{
  "n_kv_head": 2,
  "activation": "gelu",
  "tie_embeddings": false,
  "init_std_up": 0.0941,
  "lr": 0.00465,
  "seq_len": 512
}
Each number is 500 + 40 x the weight over its row's rms, rounded and kept within 0 to 999. Layers, rows and columns count from 0. Numbers have three digits each. The size before them is the row's rms in percent of the matrix's.

# layer 6 attention value, 64x64, rms 0.17, rows 36-63, columns 0-63
115:493523521473564593496461525494487465505496515409454454511546499473498434495524512503538437487483596443495476582538448508497461525555506494475508477531475555489491537466432561484548521559443538
102:543472543569481488430499474496457476473524460559507518445487529442510492454491469578530483473513541536483449484513401456531455481384533483441510555520456497514521510553475473510431488447492465
118:472489421604514512520500561544498499545500525562510477426554505494543460528515479460433497424503459478527511492555564525466508542457492512441512554496484513458491491543484585452499545571512453
094:538498481502577492451559565444495464481498503465506485539541501492478520493599509502493534365499499537486513468519539501506480508470518485470517480479562503558560465558506596507531479531571565
101:476500473540444470558501406508539527491517521530524501405447434477480574437477525581500513603517419549471453490504496481462515402500482491538508502477504518480523529511503508537478502452474506
121:509498585460445575446473444420517493508525511508516506488503479507449496495570506464456493414506475448504517427466591518487478453468494516573490473507480383508482488510473433470494497488471483
104:460507463487448501577504454508503429516527573504483480472478447468524483497544521445415469586532456488524455505544481461570490448467520513484484423486520556472478531479450471536443492421469547
100:481522488459478529518528483501500506462555488461461507509479485533487501533427457461479459463524472560540498478551477546556558511467397476484493350444483519525559501527529483530528461492425538
082:557512532536543516454487455505559539539476591462467548479488500455470456495516512537550471504518530521483554552554487530460571565463532497550582542479609472533552462485507480542516463529520518
098:488529475473491458500446487523499516564530467515514499508503567501504513482605480488416500463526480399514503455415538565527457498537443489546499527489551384538501462476489486502532551471531470
100:535547586488438478466512578509553482495433453512508545518541595494540435471488470454578535417468558479491527533484470505549501553485543510535514520501564467508494448509543465471532487519528469
103:544421482544525463462534501509507522596537502467488457516521491482488562624519499521504524415486451460504496462442534538461427501491435553536471503478479492506510484480433567511553515537511521
093:490526425460493474599490446436495498538527546472536488515517492527495497472475482584484530447515457545505493516495538534566504520483564468433471504480407557468521492454453552482403540506500531
102:500443552532454511555519474461517496435502486473484481477532463542476504522486561554574494548496448560483496544476540457478588509445565531453476549539474509483469528466507530470431450479584569
108:500491546481511580516486431492531493451405514508515472506508516531489513465537537460463436523507505533519471506511420449525455596484536409514511559584554470514460477481514457539447509471541461
098:529520462515557525516431566486480418491481521520463488550495446488517492465547472499475428533518506491521469396550457499502523571534534509421520502482585564479508490543537490506483513516576572
117:513473490496407465476480514482526503526475487543519502530470478548571464467479491468540518436510488521529483449471569543524511590427543459511510528504557471424485513499586468526544483466611525
099:516496492477491476536532408490565491446522521529458455443481461525601471555512452514469451505526496441552514459547572456476442601442542461532545534509492465485511481496496492516466509478553470
088:524486450534543497478517398532479431500463487568479501449500539543520558406471492447510574531506475446488543550517551513517417486476506486530500566543532503479529446490551452442515522494545483
097:527495514539463562576513467524574427483479527440468445440497474482497559492461525479502446477469462469528460586526460460524507575450530535483522485510555505455431533559440466498454527455501499
113:517518503446478519526566463504517442463377573434467487533485506471470538488448490521427530521506443432498528508514479500472470526583436516444513454535539482527474441503512494479453537533484438
109:474501568494437510474472430435496540518493521523531454447563500465491524486535562442459464524506468521508507462491559492539429486468496519613460460517498450509464516528404446458480474439499530
102:524493439454437465479532508450476476494489504603556488505477519500500489465508500521425494513465486508515433491502504510521619567504531520456525482525513416521553438559558453521423463471501477
092:474496484387470517585514525501565493432466525518477493523492547559485513451473519544468504543480515499519465540495520487446428599517534492491449496535538459574474451471532480480524445543568522
095:508498597524454524473504538539509552503467458424493536485493568524503513519449493507560553441452563467477528524441467442511445547482491525462563469480447523566519506487468527553557446441481535
106:629548523508447457533475527537468482499484465474388464506533521497544539446523509475491521522486514528529519486530456501471457579573503506509506569471603484491493513554497466471517483520434495
097:496483498476496435544518480489483483456460444453545429466465477491501491483547498532558443468542523406542488580524502496490543453443429478463512482502541499472493474495492446484546453525369481
102:498484504543481463529510469487478524559510474490505534545532513509509486487423479509547489524504473453521500501490530459404515610432487497423506580544429447486488493450484513495563527474502384
# layer 6 attention output (transposed), 64x64, rms 0.168, rows 36-63, columns 0-63
120:529483484499572569479494517533528466511498469497522470450459481471498487509483519563518413486551560450423480594485446472446472483533513476414502521504475571514521484488479595506434510549521463
108:573484465522448414436524490512477463490490516454469494488471465510530488487532540622532539512509471511517495421449526485433466536559498585517574528466500495481542486502438533549516502479462552
112:535522416550491513529462512539454488465547496569526516539547506621516514433494480462473492470507561415634492506528491491497497452538471559479513485504514470469492530484510548445497528515501495
088:500454472485562509530463481527569452502551457507537489521523527540502542447435493497429422507543601473461480576512535479477489475492478518490561415483503495508479454470536518499404437477504533
117:459495524476443474452503479493484547491549539471463553432488450452472513473493477476566547550517426559573540418500525431523482465476472465540489523460526497525476524493409486438575516463483478
125:493543518504532447490513496510576535534481535441438487494534564524516459514527497529484530485454534458481574511441460556516480566472449503563568532517461443485442553515566544466570431502522532
098:512512497503450539444481496472518521530506552452494520509408426500525537519489504511563556505520455540538566440479536528518498468502531524484577439477484504549495527499391488484594461492534420
105:494551499501505581481515497518487520510526494542577452506517436530529554512474499522551547473509467621539472483505514543561482535458378472497461455486499565537511533452448500537525446503508465
078:530471472507483493555456490579469498455525496480524491423510534546413495535473523504576426536508500533435522488524455528471472526516505458507528489435519428530452449500457379553519476515472512
099:442520541491523469463451482458482566505485482564480446507481530477467522456566466519443537543433559458460553494503444567524485501541481526540475530521556448448479473557614513466524544491504485
109:513508542534504448571542543514550412492426454510487454573550511504558426486512519523477434459456540428453477500545528531489466525525550517518456487548504440453528459523535472541477479543475541
113:514442522508552521424470497491530511564502453533530557476493503511427566430479457461477463471494506491485511607525442473510475480556472510437488451486469496538519443469594550522437503518546520
089:453522459497521520497480478467476518517523523510494544500494469424569486443459420564443609472505524507511492434470437485556482456458488477469445484570478544521487419486489576476484488477448526
110:526435502520505528550547518457554541511494526399539510454547487510517483551453452497451532506530408522573440475436514453485569455458536461470492505569507493520506509497493519480514478454443575
108:515445499408488534544486491467538433475493466494431487521477580489456486503548482506515496534443499511487481501485494570466447522516605454533522505552545457459471424449504518515566493476468583
096:501527449543487551542492553570438380513549474545532489556498523473514512505513513510522527523522586450470475486496488445463462549463499579436530487483492520446411417485526506492499508511515486
126:523503425502465531565526549481568503507490501503465483555486480547493510486447450430511521461466470517556506411505513518507516568474515506494413479501545419407496486530531483476554436492483580
094:547544460498459524421462527478554469520509459540529521487505576575394512425504521442514521503486529456468555521542454537543511458493515528439504482505500432491491512533497599490505542492516561
086:490547443487489470484530446483430486431412527480446482445573549526499476427448501462536474523473490493456495488588491504502477547483507583548535500520474555495496495552516499399495458465479513
093:530452593457452483518485536484537468469480464463529538498432504534479468546456503421576525510421494569514530542425519491462476543489557535492454473485547497454431505520417504481478482465480527
096:480548495450526559489465504470523495463520449556415522521580631499438474488491501463565462558483542491447477504467492548510508526464509513545495498574547526495497459440479526513447508484437495
116:477427600542546531479538507476589492537496495483411539466555502425472505552528463479472528452449515452513497477499454481469431573466462548534549486511520458499476513546465475496525492434488485
102:472501436482460536468523515422494428536511503527510454532524512539477534494534484473534549527472505508499475441524558544475444543485439531459528548582576480447529420483532527472527474477400463
090:472490517494447485541539521511510444483454459487486450547519568531408442567475443452495442496523501496418469530537534553534448567476507509457445504540515476447477443487507458502538468516500591
087:508457542503531478488496519532561529504473474449516494496505480527549484572483482524477431443491421501439511582464455507455500572521518420461559497485431466501517527514537405569456507493563518
094:512512551524496406565520487485609471470523540459475559489527502526507537513508475497499503470478519433493542515514477535487545535477559568612474544454544458508493463527496431478516535430450479
078:490491520503445518528495572525512562479506461539463433495471465508448471434595584516528490493487466521489485555440532523583428550485511466593519543525465478457502532494536559506544492543499511
096:581512458500535469521490495445443554524514477471418564472537566524542481485501480526491442471482478483471450519464453507431496546470510478413495507519409461482465538528533546574532561499547499
# layer 6 MLP up, 256x64, rms 0.217, rows 0-21, columns 0-63
113:511427496492484493448520458464506457555493535450463432538482582461529468520507465568483545516513429446517460549500461478449551541522540513481522471563550527464516476541494482503525420567421478
106:454523523521375467461597480484533463532508485467503492484474511502559428543483488544491430495494533553471466442452490441558534509515546445516479489501522488460527492487537448493451480526522596
079:467455497505479503465526447477495529539520468516546494593386533489443558548530444510456462535491564540478502493509446466472423445555537475538453511529494532497484516519538488530473520565435557
109:422511522486468534468560531574514416532450516485434538591455479453455488486514426469513500526488505478495443483494582523502440520490514488457538503531443498484447465476514485500451450545561445
101:505505501470524548503466531528533452517505502499525485568464587502478496536485496495413500552522544534475463538420521509454479505480499474534588421537475516516473426516452549542431413559528520
104:500513547485458510538497521469583464523520450485418478574465542533410446469568428560490493510576528470469497500471507469555479441478469494507563562521520538505504468460547537508433493510508530
093:462483537425466450481539546421537521505472445487419519539482517518467518480441454496515505510507547418444446572476507421433423532469526483518522534537516514503489512464465505441447523515456472
103:520441501506492485413560497481515503505499504459398502538487569487449499478562539460464493453523551438466491422444435531540538531460473580531478471499456459475511485505468549508527473574530516
101:515367464457434493531480525512505417525471508458449495553488472506456525469493459489492529509531433525472479522470488464544468506486484460528467528553526460444490442492529500445514581588463547
102:521477511422487483454531524555566516479488474468482465543519518473487507578502541429558482445522509559501497532497465527527410545483501451579474520476536563496446517473539412511487470551455438
089:522539544456471547545504556539516476553486556490479523535469509505463477492511439452545425498513570522436461596485452451581526503507450504455493528540450482404430525475481510461498517523499504
102:511427463494492459493496529466489489565507499479488418476482514481435465508424494467514542474588460531461521518437518423590503546534537451494476522523543513508494481436510507482565419511490577
103:468452479516440505504542517495563401465460584515506419447539564420553488503513474476512448514543437559491456488554463423503481554452497465529525511522506502476482463525494497532483514488556456
113:479493522473447489518464507482531495558532496429495511530421504437502469504565441560549540493519535461506513446459505487562450529584509504533484504553517582496446432466543484539536421562480500
109:491471522506412505505525459460508469550514442521515493495517522462519497476537498508457532546535465500506482466456560477439414562516500469572511484549410416476515469454542400502516442526511548
100:464520500482443559570557484423533509490504570512494502551467489460421524520556439513555495546509529498412494574439528491595508481476532440492534488566539501539460485522539486487497489533493510
091:490517484493517433452490508525521477449480500441528511591549488501459492549479486545460516501560498512412448571462471472494554460543506464479484561518461515422511501480595447422519551509500546
087:491517528434493499489522542543506507530456512349473490541476485498491506469457404478495422540535572525499462584516509508483556512555553488460473501523509570518506472534460461477520492495453532
093:473490463466482565489471502527566455506564458514482455570504577464460507580445472424533518553471445490506482560518501478477502517457482520540512534513559446472475458472495544580467540572510455
106:510466513528501473486532507504521500557459473500504487593471498477460417445447481489571523506563494541477506470362571482540486471489570474487477418490450525520503466532468460481438485479526507
094:474495500470474500527489499517457464498450488542476474494468518463385393455536511472501500510534471488471452448504556508560461470527405454499469501500481536391487482489535512496552415484541532
097:551573508503502534478529474446495483588514404494528454492455522476498513564470517563502468466548545485475398526469479547522490552546477552504460506521415535500506487447482484492480523582466458
# layer 6 MLP down (transposed), 256x64, rms 0.176, rows 0-21, columns 0-63
092:515525509489463493497420551527481486462497543526473484561526556509460507487415502540529504424496600494473524463562448445498595502510543471459484493523489565502462510484501560421468518497573475
092:483485518537553487496469461499497541464544481473498472521471492513523496515527469519493582529549498478453490488489412512507559584577505545536531514484400532464531510470410407468510526442570525
085:574412491471481508522520501488493598457508484539519451495571435503578497527464512510501483459534496496480526462556501461478593546445522499598484477490489486451516476555491408501478484456503499
129:495436555516526481445508436545549450438491465501443471555493546503450469493558509440497500487543510496568438525535590466543501454455501524463535487482412520440538529504500463487557528500448531
093:466516488506528464504544481500520587424499439467445460519611463434423501443503511463591489536544524537527486488544482464542486496498477523477466566480520446462452518481474492453509550544470506
112:455449553549506501516441472515544462513426491577443573508503484482542483443554467497580479506493551485533476521526501466482573508530543547458594465535491433583523473505512525471472498525509536
093:519474488499509449496498520538517428536470464513524532432529517571479617558502437523498488464521550487559496491468494465565461487473515613469561523469434494510496481460541524555510525561488517
093:396499500486562473524529525451528448513491440565533476492488487506474520447476421478517491512526489587470488601460452519532463457469513545539542471502494607507480457539496441542520503520495492
096:480501501535573442540462499485442537475487548494454508500555439539561576547500526557506473545496494432442544527533461533527487440516575505466512504525509494490481512450464559555547533605491497
089:520480469586450532417517493467529556559491513509576554529512541527593456457501440490495482501504573504540478502514546505499516402450525498415478478500456439517523496493516566513474530486474475
092:506533511459540521529480494526557537497518446502507553476453589522490511524478518488506505400488643486511482423510466458457420517521472475525532522496495470562546590523525503521517535511477499
112:457519464449505419465486535496544529535473516504556512522500523437519449474570541509473489522566567535486508490524501564549462482492539471525456492529449498542493535506455556536446598506390493
113:531562531521527487498509556502485528569460437471472542573447468547406513431521513520414539473439534490494506527485532538526504525569498527459484533511501454457467507476527579482448484583506517
099:533542491557450478436483490523416419468445536469464486535482552573555499466467505473486505491482466454499501492511527524494455488444550489482451481475527405457478509580518487450485466457429435
095:518500428467524537516461455574506428445521545473540487504560473457449463501558522498570411503515469502469532533464496557485558506466530518480448493533554515487501508541431460524432546457491431
098:458430368505562546486478522451506479527498493479457509447442545479474529486445522426492436476495491543505518523522512497455553562480477471510528478512543484529513522582572486519563550453500531
076:555534507515478552484479522506499431478525503517451562515466451499556481485439426523491475515434567526518518526488505520431448561463563591442508501515519443481479441558486514502569557552478479
073:461549490473521553544453499510557555413476473494476534485561475454483471530545523471503559559458564463552477489543535494494506468505420451492514422486548417484530532446504455478461492455452463
087:501505559491515460546464467520464492458467509549481509410518435469459543485498510473470539537536493476515518582490508507532621471534433465558471525454547497494475488509485522531462506418400484
114:488502522499541494507502468471483527494509494498571525502451510461462540481526401515462537478452443521534581589513456432502590480480473499480496559502519453483421582462518500575470533549489485
101:488479455424531485545469500507373504491506515549479477489460516514514504412507571486480529540510463460496456476520480513482540443502420478437462488452474494499521583508501471432483598524532489
091:524485555539535479500448495474507486411498526536485558533534561475487455475548523469571643533485479510436518460539499439510531494501565445532554466458462540476450497498531487542476500479532477